config.toml
intermediate_size = 512
tie_word_embeddings = true
init = "normal"
lr_head = 0.00884
max_grad_norm = 1.0
max_seq_len = 1024
max_steps = 6635
Each number is 50 + 12 x the weight over its row's rms, rounded and kept within 0 to 99. Layers, rows and columns count from 0. The size before them is the row's rms in percent of the matrix's.

# up: layer 5 MLP up, 512x128, rms 0.313, rows 196-295, columns 32-63
# down: layer 5 MLP down (transposed), 512x128, rms 0.168, rows 196-295, columns 32-63
up196 109:64 55 38 32 37 33 55 44 61 56 26 69 47 45 63 46 48 57 70 57 64 57 51 46 30 47 34 38 54 45 52 49
down196 120:57 49 46 37 43 28 48 32 35 50 34 66 53 43 59 57 51 38 58 35 49 46 53 60 51 65 10 48 49 62 39 53
up197 100:25 65 48 50 52 48 70 75 43 63 42 34 45 59 43 71 42 46 55 24 47 45 52 34 51 59 60 62 40 40 47 44
down197 101:49 40 33 27 45 45 55 37 23 55 75 60 39 40 57 45 47 29 59 72 55 60 55 56 57 44 23 35 43 40 44 44
up198 097:26 49 40 55 61 66 44 54 68 27 55 55 37 65 54 63 55 61 46 69 41 50 61 65 47 70 77 33 50 59 63 43
down198 087:56 28 21 31 62 53 62 47 57 42 36 67 16 60 45 46 63 44 49 47 46 35 69 41 61 46 48 51 46 34 55 57
up199 090:59 65 68 43 39 45 32 30 42 45 39 43 63 49 42 48 42 60 40 33 47 58 31 54 36 40 46 50 61 46 60 58
down199 100:60 43 45 53 60 50 54 42 32 56 44 56 53 36 54 53 39 64 36 33 49 58 45 36 44 57 31 57 37 62 48 66
up200 098:67 59 60 32 57 64 61 39 43 45 42 54 63 35 51 56 48 65 40 44 37 38 45 35 67 63 35 35 70 33 52 41
down200 104:48 57 66 44 46 53 60 55 44 30 40 45 31 38 49 57 62 39 44 52 61 53 51 67 63 47 52 46 48 46 51 59
up201 103:49 46 28 53 64 43 54 61 53 40 36 54 49 35 58 55 28 33 52 39 48 26 53 36 28 55 31 53 43 66 47 58
down201 106:46 65 43 54 57 66 62 65 34 49 38 61 42 56 42 64 49 53 46 67 39 57 59 42 53 48 39 57 79 53 40 45
up202 100:45 41 41 45 60 37 36 41 36 55 48 54 63 40 31 37 43 48 64 46 71 39 49 43 53 37 55 67 38 60 36 46
down202 102:33 54 40 60 46 49 53 61 51 61 44 53 44 61 36 56 32 53 63 23 66 51 62 48 49 70 63 43 46 35 39 32
up203 115:72 37 29 60 61 44 43 46 43 44 71 67 38 50 48 40 49 50 44 62 39 35 29 50 44 67 61 56 42 63 65 62
down203 121:45 60 46 44 56 34 50 34 49 55 49 58 46 58 71 44 68 46 61 71 55 42 68 54 34 43 60 44 48 36 43 44
up204 093:63 71 32 56 47 62 65 66 65 50 64 64 55 47 49 60 50 31 57 66 50 41 43 52 35 39 42 53 25 41 50 19
down204 086:40 56 34 43 61 51 48 27 26 37 57 19 45 57 55 38 59 69 52 42 49 37 49 33 58 47 77 57 50 71 47 77
up205 103:62 50 57 65 74 42 59 36 57 54 76 34 39 77 56 60 38 49 59 58 32 61 56 53 52 58 49 55 47 49 50 34
down205 100:48 48 59 31 43 74 48 38 46 41 38 60 59 49 78 63 53 41 43 44 54 47 56 59 35 65 72 41 49 51 59 50
up206 097:49 40 29 67 13 47 41 58 45 59 70 36 65 52 50 57 41 53 44 44 64 37 42 37 51 44 58 50 59 36 46 26
down206 091:44 57 34 57 43 56 60 33 33 49 53 62 40 62 46 25 34 52 34 54 61 43 63 46 32 56 76 47 60 57 61 61
up207 107:56 56 67 24 46 77 47 70 37 54 56 30 49 65 43 54 72 50 42 41 45 39 44 47 47 57 52 53 43 42 51 56
down207 106:78 66 27 54 47 55 45 52 51 71 55 43 42 72 49 47 35 54 40 25 53 60 72 40 36 43 48 68 46 55 49 44
up208 106:47 62 34 49 46 52 49 39 49 35 45 56 48 38 46 52 49 38 49 43 50 31 62 42 41 46 56 58 50 43 41 52
down208 105:63 49 49 69 40 59 57 48 35 25 45 53 35 51 60 61 59 37 33 06 30 47 36 58 56 69 54 52 55 68 69 65
up209 102:35 32 35 47 35 67 47 51 60 47 50 59 59 63 34 20 47 79 55 58 26 61 52 64 72 52 49 58 52 72 37 63
down209 111:46 57 58 58 41 28 62 26 56 53 61 46 48 38 36 51 52 37 46 58 40 66 43 72 47 69 32 31 49 66 46 46
up210 115:70 41 62 42 40 38 44 42 42 71 47 47 44 60 36 54 52 67 39 39 43 52 46 36 41 33 18 44 40 68 48 68
down210 122:60 51 47 34 66 55 20 42 53 47 46 32 52 36 56 66 53 45 78 58 45 61 45 35 33 45 60 45 66 53 50 51
up211 102:32 31 54 49 54 56 46 59 48 59 78 38 49 51 53 46 27 50 61 49 53 45 21 46 57 32 54 32 56 54 62 43
down211 107:46 57 31 43 57 50 36 30 62 43 11 54 46 46 49 56 55 35 56 46 58 56 66 45 39 57 69 57 48 33 61 37
up212 107:41 45 54 53 88 50 57 47 43 64 58 50 41 52 60 27 42 45 43 17 40 65 46 52 60 47 50 65 35 42 52 45
down212 103:64 46 68 66 59 28 57 56 33 46 42 56 40 48 69 44 54 38 77 46 40 40 53 44 54 46 50 38 31 23 62 39
up213 095:57 61 22 71 47 49 35 54 46 31 41 43 50 44 57 30 42 45 55 50 57 52 44 62 46 47 58 66 52 60 53 76
down213 093:58 41 72 40 76 58 67 43 73 58 19 48 43 28 48 64 61 29 41 61 39 26 67 54 31 55 64 39 56 33 39 58
up214 096:41 47 38 48 57 50 36 54 67 73 64 34 45 72 39 63 53 59 59 61 57 53 35 32 48 31 58 48 66 37 56 30
down214 092:68 44 47 61 41 32 67 38 51 45 66 46 60 33 63 38 56 39 43 52 40 29 40 62 47 56 25 35 28 46 71 64
up215 094:62 37 66 19 46 62 57 44 48 53 46 47 49 55 62 51 57 40 49 36 60 51 49 43 46 57 68 56 52 52 64 49
down215 088:42 68 54 50 51 63 42 58 29 38 66 46 53 49 38 52 42 33 47 52 52 54 41 42 58 37 81 40 50 57 39 64
up216 104:42 51 37 44 50 50 59 68 61 43 55 74 58 57 52 72 41 52 49 60 25 53 65 58 42 35 62 61 43 45 65 45
down216 107:43 48 26 53 39 37 60 68 55 48 57 45 62 47 53 64 55 47 61 74 44 23 43 53 54 39 38 26 57 33 63 51
up217 097:78 35 62 61 47 39 58 61 55 54 51 60 51 64 49 61 56 40 48 61 55 47 57 47 67 49 32 43 56 40 44 38
down217 090:41 52 33 48 43 34 72 42 41 50 30 45 13 39 67 39 52 42 66 44 59 50 61 31 61 50 47 35 38 61 44 65
up218 104:13 38 40 57 37 70 58 52 66 45 59 52 46 62 40 66 60 46 27 71 42 66 34 37 13 54 44 53 45 56 30 51
down218 100:53 50 59 42 68 62 53 64 50 38 19 57 27 50 65 33 49 38 59 41 39 48 51 68 42 51 43 32 44 39 49 48
up219 102:56 60 51 31 46 50 22 53 72 47 60 41 41 49 45 76 41 61 63 46 46 81 82 35 38 40 69 40 51 49 54 39
down219 095:39 59 83 63 49 44 48 42 54 32 48 49 57 62 50 40 55 57 44 66 71 57 35 49 39 49 81 58 44 41 53 32
up220 092:76 55 49 56 35 50 63 50 18 31 29 57 42 84 51 36 54 48 44 44 44 67 47 54 50 42 41 21 53 37 39 38
down220 087:67 64 72 41 59 63 50 61 70 74 55 40 42 37 40 58 36 36 44 53 49 41 58 46 55 50 48 49 52 59 54 47
up221 100:54 66 57 80 51 40 47 40 50 63 53 38 48 61 52 48 38 52 37 36 37 53 62 47 57 73 67 64 44 42 25 52
down221 094:45 46 63 31 49 56 55 46 41 68 51 58 46 44 62 49 53 43 48 53 79 33 51 55 46 41 20 41 43 51 37 55
up222 093:63 54 39 55 59 52 45 52 65 52 53 55 47 51 52 43 68 50 54 49 35 62 56 62 38 55 43 60 52 54 61 46
down222 096:60 60 19 61 40 49 67 26 59 63 51 48 48 31 56 47 57 39 41 51 40 54 34 62 36 46 75 37 54 39 67 58
up223 099:70 60 40 53 44 42 62 55 46 51 53 75 62 37 65 48 67 57 50 46 57 53 45 52 36 41 19 34 64 64 64 51
down223 122:51 42 46 58 44 46 57 49 21 53 44 60 68 28 47 38 43 39 60 62 42 50 44 60 39 53 07 39 63 72 57 57
up224 104:53 48 48 40 44 12 64 61 56 55 41 54 57 61 70 62 58 37 32 45 54 51 45 50 45 71 39 58 30 41 46 28
down224 103:29 24 23 58 18 72 60 64 55 47 56 75 42 24 42 45 69 19 32 72 68 53 52 45 49 41 54 59 62 54 53 46
up225 094:50 17 45 40 49 31 49 49 57 42 42 49 60 48 42 77 52 46 63 54 42 73 41 55 56 60 43 45 53 60 56 50
down225 097:46 41 40 41 58 46 55 50 59 40 62 59 37 61 69 55 57 60 30 37 70 63 59 50 65 58 55 51 37 51 53 57
up226 092:31 45 47 66 28 46 65 50 58 52 56 49 61 20 65 47 54 63 43 50 47 49 36 63 60 70 62 59 37 47 46 53
down226 090:59 46 16 51 57 45 35 47 57 60 60 50 62 58 53 69 50 67 60 41 30 50 47 60 72 56 50 31 42 58 59 56
up227 103:36 50 69 70 43 39 50 94 67 57 68 46 63 59 48 56 56 27 44 62 65 59 47 60 58 51 42 39 40 52 62 54
down227 102:46 45 58 57 41 52 72 61 43 53 32 49 61 31 48 57 37 54 49 69 75 60 34 30 58 75 61 56 62 57 48 39
up228 098:64 13 30 31 48 68 41 37 50 37 52 50 42 52 43 60 55 47 64 40 39 43 58 47 57 53 70 72 52 48 69 50
down228 098:38 53 35 36 49 39 55 54 43 47 77 86 52 62 58 39 65 46 49 48 60 45 59 58 49 35 72 32 34 50 54 51
up229 105:40 54 45 49 52 55 62 56 18 53 47 62 28 45 22 55 44 52 54 52 59 32 71 38 46 52 13 43 42 46 59 65
down229 104:66 63 56 72 56 63 68 41 45 32 42 50 44 28 51 47 38 49 23 43 53 43 53 51 39 68 28 63 69 58 33 61
up230 107:43 59 42 41 40 52 53 26 40 47 51 35 47 23 55 55 38 51 54 59 50 63 68 49 17 40 58 45 54 47 33 29
down230 112:35 29 58 68 68 65 53 62 42 70 56 60 52 60 32 50 40 78 55 52 49 37 57 31 61 38 37 59 57 40 40 63
up231 131:67 54 71 57 41 34 60 39 47 46 26 38 59 60 50 50 57 48 60 33 36 44 58 52 47 56 41 56 53 56 50 61
down231 162:47 56 32 50 58 42 37 38 38 54 57 44 44 87 74 45 59 29 46 47 30 41 53 40 61 26 44 63 42 53 54 65
up232 093:59 51 64 66 43 30 56 51 54 73 41 47 48 55 42 47 42 60 32 61 50 40 51 52 45 25 37 59 56 64 61 66
down232 095:57 61 47 40 54 58 48 54 38 45 41 54 54 49 54 68 36 40 48 38 68 83 46 45 78 51 71 60 47 25 64 36
up233 100:69 44 54 50 54 53 59 57 24 50 69 46 51 52 61 58 30 54 42 27 44 50 69 79 30 54 55 64 31 68 69 59
down233 098:66 62 40 45 69 53 21 38 52 90 33 48 25 67 78 51 29 50 51 41 34 46 37 54 69 50 63 53 49 36 74 51
up234 101:55 59 51 48 48 41 45 64 66 51 44 51 55 68 56 45 33 62 57 53 52 67 62 57 79 45 61 42 34 88 58 42
down234 094:48 61 46 33 45 25 58 65 62 81 22 53 66 46 52 53 43 30 31 35 46 39 44 40 32 46 59 72 35 55 27 43
up235 097:72 57 47 43 66 70 51 41 41 47 30 52 47 42 49 30 48 40 44 57 14 38 31 45 53 49 67 48 52 63 61 54
down235 094:49 63 58 44 56 47 34 65 67 62 65 43 37 61 75 49 60 49 53 51 60 57 34 48 63 40 34 40 41 49 54 54
up236 105:59 42 58 47 42 43 36 36 59 65 35 53 67 63 54 48 42 50 70 50 24 52 48 39 39 35 61 50 25 49 47 54
down236 107:32 66 57 61 75 69 44 62 72 54 54 29 47 52 56 50 49 44 34 45 61 51 59 69 66 60 50 35 50 38 70 37
up237 100:54 38 59 69 65 55 74 48 49 54 44 43 71 33 29 58 43 47 32 54 32 63 26 48 39 58 44 43 51 61 39 34
down237 103:58 67 49 50 38 41 41 33 39 54 50 45 64 54 55 32 49 25 73 56 50 48 39 51 35 16 51 57 54 35 51 48
up238 093:53 51 41 40 50 41 29 43 49 45 42 45 38 61 45 29 58 66 37 49 45 33 21 70 44 57 54 64 47 58 70 63
down238 091:45 48 39 34 41 27 51 52 41 58 67 52 58 36 53 46 65 47 72 75 65 60 56 33 54 43 79 49 52 45 53 54
up239 089:58 44 19 56 66 40 48 33 46 53 33 59 53 59 66 51 48 55 47 49 60 39 57 30 60 55 44 56 53 54 61 37
down239 088:45 43 61 47 26 64 60 47 45 36 47 33 59 42 45 52 61 56 62 42 58 71 37 38 53 49 67 51 55 56 36 30
up240 112:44 55 44 39 49 42 48 57 59 52 57 42 68 56 53 50 55 41 48 48 54 80 79 56 38 58 41 24 43 22 59 28
down240 097:68 57 46 52 43 56 60 42 35 29 40 52 32 55 51 54 52 28 62 46 46 42 38 68 43 57 73 36 36 58 53 46
up241 102:61 26 40 74 21 62 37 54 31 46 43 42 75 67 49 64 54 73 40 28 55 47 56 57 40 44 49 49 57 54 74 68
down241 110:33 66 50 43 48 35 39 36 41 27 58 48 40 71 50 63 52 62 28 52 39 49 47 48 55 47 44 22 74 25 54 56
up242 104:61 29 34 62 54 50 40 47 54 47 50 46 37 50 62 49 34 46 73 44 68 56 45 69 33 31 65 41 68 47 48 39
down242 117:42 59 64 35 38 46 48 61 47 48 38 41 64 42 55 45 47 40 42 56 33 48 52 31 58 56 60 69 41 63 61 48
up243 110:54 52 43 68 42 50 39 39 53 38 65 36 57 25 29 37 63 55 50 64 39 44 44 39 36 50 62 48 43 70 39 42
down243 121:52 48 65 51 61 41 56 39 46 46 50 45 44 47 39 42 43 48 41 52 41 44 57 57 69 50 32 57 68 30 44 56
up244 107:25 55 50 46 47 38 71 64 56 34 39 42 72 80 47 25 48 62 54 41 41 54 48 49 54 61 44 77 53 45 69 50
down244 106:47 54 31 54 52 46 50 44 58 38 52 33 35 40 49 56 38 62 70 69 40 42 60 49 58 59 43 54 57 44 55 37
up245 095:59 45 42 51 47 75 36 30 60 54 38 23 48 60 37 58 43 66 44 74 34 54 40 65 39 45 55 53 58 60 32 27
down245 107:54 38 37 57 26 33 27 57 62 38 56 61 59 41 64 51 54 57 66 45 44 47 63 34 70 50 20 48 43 45 58 51
up246 106:45 52 57 52 44 38 60 45 47 62 53 64 38 51 49 69 52 46 55 37 54 42 51 74 72 50 72 42 45 60 48 38
down246 106:31 35 83 41 26 51 33 40 56 55 54 65 56 41 41 51 53 52 63 50 42 27 64 34 54 61 53 64 53 41 50 53
up247 097:43 48 50 62 79 76 48 60 50 46 45 48 51 56 08 55 44 68 48 50 48 45 49 60 46 56 60 73 34 55 43 54
down247 100:51 52 36 45 38 20 39 43 52 62 57 45 63 50 30 49 49 49 56 65 53 53 31 53 53 56 44 49 72 63 52 55
up248 097:52 49 61 46 70 75 58 47 66 48 44 26 41 60 66 71 58 56 37 68 39 48 27 41 39 42 59 36 30 64 59 62
down248 087:61 69 46 55 23 46 47 44 46 29 62 62 58 40 58 53 60 41 50 40 63 60 77 55 63 66 35 54 54 47 31 43
up249 108:45 59 59 65 43 48 57 64 53 54 54 52 58 50 45 74 49 54 46 33 48 53 48 53 59 64 28 41 69 54 63 61
down249 101:59 59 36 37 52 63 48 40 52 40 44 62 30 35 47 47 35 31 52 48 57 48 68 57 62 45 54 36 49 59 67 45
up250 105:67 29 40 22 67 58 38 41 45 52 64 57 38 41 50 56 64 59 55 44 44 69 34 60 46 44 67 61 55 45 67 51
down250 095:53 57 58 49 39 50 39 66 48 52 63 36 71 59 77 53 43 45 66 58 45 54 48 59 61 45 67 58 49 34 39 65
up251 094:37 41 38 55 35 34 60 44 54 34 47 68 40 36 51 59 36 41 43 58 55 40 59 41 59 43 41 66 52 75 49 56
down251 093:33 70 67 52 45 53 38 65 55 51 60 59 71 45 61 58 25 46 38 45 45 43 56 66 48 42 44 35 46 57 39 42
up252 106:58 64 46 49 34 44 56 66 59 66 55 43 41 56 60 31 64 30 45 34 47 47 48 38 68 65 25 49 45 53 41 45
down252 095:54 73 47 40 47 50 56 21 31 64 40 60 39 70 37 66 51 43 72 58 54 25 59 31 43 43 82 53 55 31 40 59
up253 097:69 46 60 43 35 40 82 44 54 77 29 49 46 58 45 83 43 51 57 45 43 57 44 36 42 40 53 37 63 75 61 38
down253 097:75 36 44 43 48 40 41 60 80 56 64 38 39 28 52 34 39 64 44 69 72 43 56 65 46 50 38 42 38 64 55 60
up254 102:52 57 20 47 77 53 56 53 64 43 45 52 37 34 52 35 20 65 73 57 26 37 49 60 49 62 54 63 45 60 45 71
down254 094:53 48 54 62 33 50 38 53 52 47 54 40 40 46 51 51 46 52 56 60 59 67 31 78 42 46 34 45 44 39 62 43
up255 110:54 39 34 58 52 50 46 56 71 46 24 53 53 32 59 52 73 53 66 46 53 60 41 56 47 36 77 50 48 73 49 43
down255 116:49 50 37 24 37 48 40 59 43 41 16 55 44 30 55 33 57 46 47 52 49 73 51 44 27 55 83 58 66 49 31 49
up256 095:85 51 47 62 42 46 37 40 34 33 43 35 58 51 62 44 51 60 54 70 45 48 37 54 38 55 37 38 61 82 65 55
down256 089:44 45 55 62 29 49 67 57 52 61 60 44 54 38 28 55 54 66 50 48 42 47 52 42 58 51 41 33 48 40 40 43
up257 096:47 21 72 52 44 38 30 42 24 48 36 50 36 61 58 68 51 65 36 61 34 34 63 33 56 69 37 63 74 44 59 44
down257 093:39 66 58 52 73 51 35 41 18 53 46 36 66 43 34 39 43 38 41 43 45 51 58 53 24 53 32 47 48 55 48 54
up258 100:63 53 30 28 50 47 49 50 53 24 39 42 47 73 63 77 57 44 60 27 27 30 32 39 31 58 54 39 61 49 45 56
down258 108:46 67 57 37 53 51 57 50 57 81 78 49 43 39 55 55 49 61 43 63 55 57 42 76 56 52 56 35 49 37 57 51
up259 102:40 39 52 47 17 38 47 56 65 51 05 60 66 69 49 62 65 45 39 44 35 61 52 50 45 57 56 58 59 67 40 41
down259 105:48 59 35 53 85 60 52 32 60 53 54 43 54 30 59 36 41 66 41 43 54 44 52 53 57 59 43 59 66 62 64 44
up260 101:23 44 59 46 60 55 51 22 37 51 45 45 58 46 61 70 46 45 43 65 48 49 57 45 45 24 45 33 59 45 68 48
down260 100:43 41 53 31 58 41 32 29 72 34 12 37 73 39 53 47 64 45 44 62 48 47 39 61 50 51 58 52 29 37 32 49
up261 099:46 38 46 56 44 64 48 59 19 37 57 71 36 32 38 66 56 41 58 69 52 42 60 46 59 52 59 40 36 58 63 49
down261 100:60 32 58 43 47 61 63 48 52 58 40 59 42 66 28 44 67 83 41 44 46 53 39 52 55 48 31 62 65 51 37 59
up262 095:37 50 45 51 53 42 51 50 47 59 45 48 42 27 46 47 43 58 70 42 48 57 55 39 53 57 47 52 54 36 60 45
down262 096:57 65 44 52 40 40 58 52 45 61 55 41 42 67 44 67 47 42 43 51 61 58 55 70 70 31 60 62 55 62 55 24
up263 100:48 57 52 44 64 55 51 69 07 71 55 41 51 40 48 58 44 38 50 40 67 55 50 64 55 33 42 33 60 47 47 54
down263 105:54 44 54 46 43 59 27 50 63 52 52 44 56 60 79 60 38 54 45 51 54 52 68 68 47 56 33 56 54 45 44 49
up264 097:46 43 59 33 44 53 52 44 64 52 18 47 57 35 41 48 55 64 79 46 33 38 36 49 24 63 62 49 35 40 34 48
down264 096:38 63 44 59 49 67 72 62 39 50 40 45 62 77 50 45 35 42 58 48 52 78 42 42 68 61 47 64 45 24 62 51
up265 107:65 49 43 31 52 36 47 36 68 73 45 65 43 55 65 39 30 45 36 40 39 52 61 55 58 56 48 63 54 33 58 64
down265 105:58 51 45 40 49 41 49 50 46 42 27 61 35 32 55 63 55 37 48 48 58 58 49 58 49 48 55 80 34 52 62 74
up266 096:40 62 41 71 40 40 48 55 49 46 65 55 58 51 69 75 68 44 68 36 35 51 45 31 60 64 51 54 58 50 22 53
down266 092:55 70 79 39 60 45 42 66 34 62 67 47 51 48 39 47 42 45 49 61 41 61 43 47 38 33 62 42 28 41 44 46
up267 098:68 66 55 70 53 46 68 54 62 47 61 54 20 59 42 49 65 43 46 31 53 47 62 78 45 65 43 62 56 55 58 42
down267 104:53 46 30 49 64 38 69 34 33 57 50 67 46 49 67 26 61 50 54 42 36 58 52 47 45 23 52 56 34 47 58 48
up268 099:47 40 27 64 37 47 62 46 82 63 33 45 49 66 28 46 52 63 59 57 48 42 58 39 43 50 40 28 59 58 43 51
down268 103:49 45 71 55 59 46 60 54 44 66 67 68 55 39 73 63 43 71 50 60 48 40 47 55 38 49 49 55 64 67 38 36
up269 102:55 43 47 55 40 43 53 60 72 39 45 46 53 55 39 48 68 55 46 44 72 63 53 37 36 62 44 48 38 75 60 45
down269 102:45 57 36 39 47 35 69 43 57 55 47 43 48 62 57 42 38 37 59 43 64 45 62 59 44 50 25 56 51 64 50 34
up270 086:65 74 17 64 34 34 42 78 51 38 56 63 53 47 70 41 48 54 51 40 44 43 42 48 48 49 41 35 56 57 50 71
down270 094:33 18 46 34 50 63 33 33 65 43 39 48 44 65 50 53 50 62 36 54 49 57 60 56 28 47 58 62 35 37 41 25
up271 098:42 40 62 32 60 40 36 47 57 54 34 70 49 37 59 41 58 61 33 50 49 45 73 48 55 45 87 42 45 36 32 32
down271 095:45 57 40 51 65 49 46 35 34 59 69 47 53 40 46 82 21 52 49 63 37 46 49 49 21 40 45 46 62 61 69 43
up272 094:62 30 29 41 59 60 41 57 55 61 65 29 65 45 34 56 70 41 55 52 29 46 55 50 19 64 78 42 44 68 45 38
down272 091:51 41 59 57 55 57 47 45 44 73 53 55 42 54 59 44 59 50 56 51 46 49 57 36 47 27 31 31 60 70 46 51
up273 102:43 42 51 47 63 57 46 45 67 64 57 39 22 56 58 65 30 46 51 45 61 48 50 41 66 53 67 50 39 52 50 44
down273 108:55 69 60 47 65 46 52 43 60 82 30 46 56 64 39 43 53 24 35 44 41 58 41 45 42 31 48 51 38 46 45 52
up274 091:49 50 69 51 53 45 60 50 37 25 39 31 43 47 70 51 56 47 42 46 62 58 57 61 56 61 53 53 62 38 53 53
down274 086:61 60 40 49 58 35 46 58 44 57 57 48 55 63 13 38 44 47 30 48 45 38 45 42 37 50 24 55 36 62 59 62
up275 109:46 50 56 46 52 61 64 32 40 44 62 43 41 46 62 49 59 61 35 45 36 58 60 41 26 46 46 48 51 60 49 55
down275 114:47 56 64 60 43 29 50 47 54 45 69 46 42 51 61 39 40 48 31 61 63 62 62 48 50 40 51 61 50 50 69 77
up276 094:29 45 62 56 34 71 57 59 69 27 28 44 62 40 41 57 65 36 64 40 51 48 63 32 29 61 31 72 42 43 49 47
down276 090:51 42 61 59 44 35 58 53 42 52 30 43 50 44 43 36 56 43 53 43 51 47 41 31 27 57 17 47 78 54 52 60
up277 094:19 35 57 39 58 44 63 45 46 34 35 42 54 62 58 52 64 70 33 46 68 40 65 63 46 63 55 39 49 55 66 37
down277 095:49 40 59 43 39 43 51 56 45 48 40 47 51 52 75 64 62 65 22 38 63 44 52 63 37 54 47 40 54 44 69 57
up278 093:36 70 51 52 50 29 49 38 41 70 35 47 42 57 39 43 42 43 67 37 22 54 43 53 47 40 50 67 46 31 49 48
down278 088:65 36 49 48 43 73 64 50 46 53 48 42 32 30 38 43 60 62 32 46 39 42 43 52 50 52 65 53 42 44 45 58
up279 094:40 53 55 47 49 56 71 50 29 48 39 64 70 28 21 56 56 49 47 59 52 54 35 78 46 55 50 48 51 73 50 44
down279 098:46 51 69 59 62 37 56 24 42 70 42 47 56 54 57 35 51 39 47 78 73 56 43 55 44 30 31 27 56 44 47 81
up280 105:77 37 66 63 47 33 43 32 58 83 42 48 54 49 41 50 57 41 42 29 53 48 52 61 68 53 52 56 55 41 56 33
down280 106:52 43 70 36 35 41 52 42 54 37 41 48 49 49 60 60 44 61 56 53 53 61 33 52 33 45 50 57 52 57 26 43
up281 099:63 61 40 56 33 44 67 80 54 62 49 53 47 22 44 44 26 42 70 50 57 35 30 47 37 53 40 60 62 54 55 41
down281 096:47 62 52 45 48 56 61 53 35 52 50 46 61 50 58 52 31 49 55 74 57 41 46 36 31 59 55 63 43 49 43 40
up282 091:53 49 47 72 60 65 55 55 44 22 36 39 64 53 51 42 51 52 60 49 50 39 50 79 52 60 49 61 63 51 61 48
down282 080:41 65 73 33 44 46 37 43 34 58 23 40 71 33 53 40 48 59 49 44 68 52 43 39 51 48 69 63 62 53 50 54
up283 090:64 39 42 55 50 37 72 70 35 69 54 55 76 55 54 54 39 48 52 57 37 56 42 63 44 40 51 59 46 33 45 53
down283 089:46 47 60 19 65 57 28 28 43 45 73 30 30 49 52 40 27 58 33 43 57 47 61 42 38 55 55 42 38 51 52 52
up284 092:37 54 27 54 48 38 62 42 44 49 57 50 50 63 53 50 45 37 47 55 69 47 73 59 66 50 44 32 62 65 49 54
down284 099:44 37 40 42 31 60 44 62 48 49 67 40 54 37 44 39 48 57 40 64 30 45 29 61 45 34 33 58 55 50 45 39
up285 104:42 47 50 52 42 40 34 56 55 43 58 48 53 38 62 64 29 18 65 36 39 61 50 47 38 57 55 42 77 79 48 41
down285 098:36 67 58 36 52 44 61 45 32 56 46 21 58 49 67 58 59 47 36 65 26 62 47 46 49 59 30 44 55 52 42 54
up286 102:61 46 58 61 48 55 45 65 55 49 48 37 62 46 36 58 58 39 26 32 60 37 46 31 56 50 49 60 56 59 59 22
down286 088:33 29 48 56 38 47 49 51 55 46 38 49 63 39 49 42 57 56 44 50 39 54 45 49 58 47 28 35 61 42 52 60
up287 099:38 26 61 55 46 44 35 40 53 56 46 52 54 59 59 64 37 39 46 57 48 31 48 17 36 61 52 50 52 35 79 65
down287 096:51 55 48 48 60 51 56 33 43 44 48 46 22 30 51 43 58 60 27 72 41 50 54 48 48 69 62 51 63 61 38 57
up288 105:59 42 61 61 31 53 63 64 34 50 46 34 60 40 57 39 38 54 42 45 48 54 61 65 48 56 48 63 58 45 50 67
down288 102:48 57 32 48 48 57 38 41 65 66 54 50 35 45 40 54 47 39 37 50 25 53 61 60 57 53 43 54 63 21 32 53
up289 111:68 48 33 61 63 53 61 10 56 48 54 60 63 64 61 53 50 57 47 52 54 43 56 63 37 44 42 13 43 57 34 46
down289 111:31 54 34 77 37 55 65 54 38 47 47 53 46 53 57 53 60 45 48 48 46 51 53 35 60 42 39 35 49 34 31 72
up290 109:51 65 37 60 59 41 58 57 41 47 55 48 36 66 48 31 58 51 79 40 45 39 50 59 67 61 59 56 59 57 67 12
down290 114:36 58 50 61 41 33 39 52 59 62 56 57 66 59 61 45 82 55 77 56 66 40 33 57 46 46 44 52 21 56 61 43
up291 096:22 54 59 44 51 37 66 51 61 46 67 40 45 43 22 59 44 74 70 56 62 45 53 53 43 50 61 50 47 59 44 46
down291 099:49 50 29 55 52 39 43 58 43 35 55 54 59 69 83 73 56 52 59 74 46 40 68 55 58 34 64 53 43 36 59 47
up292 117:41 53 62 50 32 35 65 68 49 61 55 53 39 40 62 52 58 60 49 20 52 63 46 56 63 42 52 44 48 67 52 52
down292 120:61 42 23 57 59 56 68 42 65 49 56 57 12 51 52 46 60 53 57 35 63 45 74 51 69 39 47 41 51 21 52 53
up293 091:58 47 23 46 61 24 45 35 43 64 25 45 37 58 63 48 47 32 44 44 52 46 40 69 55 42 22 58 41 34 60 53
down293 096:55 65 48 41 77 58 58 35 57 62 12 54 49 39 46 56 47 45 50 58 56 44 59 62 36 72 56 50 41 69 55 44
up294 097:78 36 47 36 59 40 49 42 38 56 32 61 51 39 42 63 57 28 29 58 61 63 57 56 37 62 46 57 61 43 45 32
down294 093:43 44 46 58 51 45 29 41 54 44 68 41 44 46 42 62 58 45 31 53 56 53 49 45 44 46 42 54 43 69 38 69
up295 092:50 45 46 71 45 48 54 52 60 52 75 50 65 52 58 63 50 52 56 63 41 54 65 52 66 44 48 58 27 39 39 59
down295 086:50 41 65 41 22 47 28 45 49 62 43 50 40 50 38 46 37 57 66 47 38 37 42 46 48 39 37 38 52 67 40 53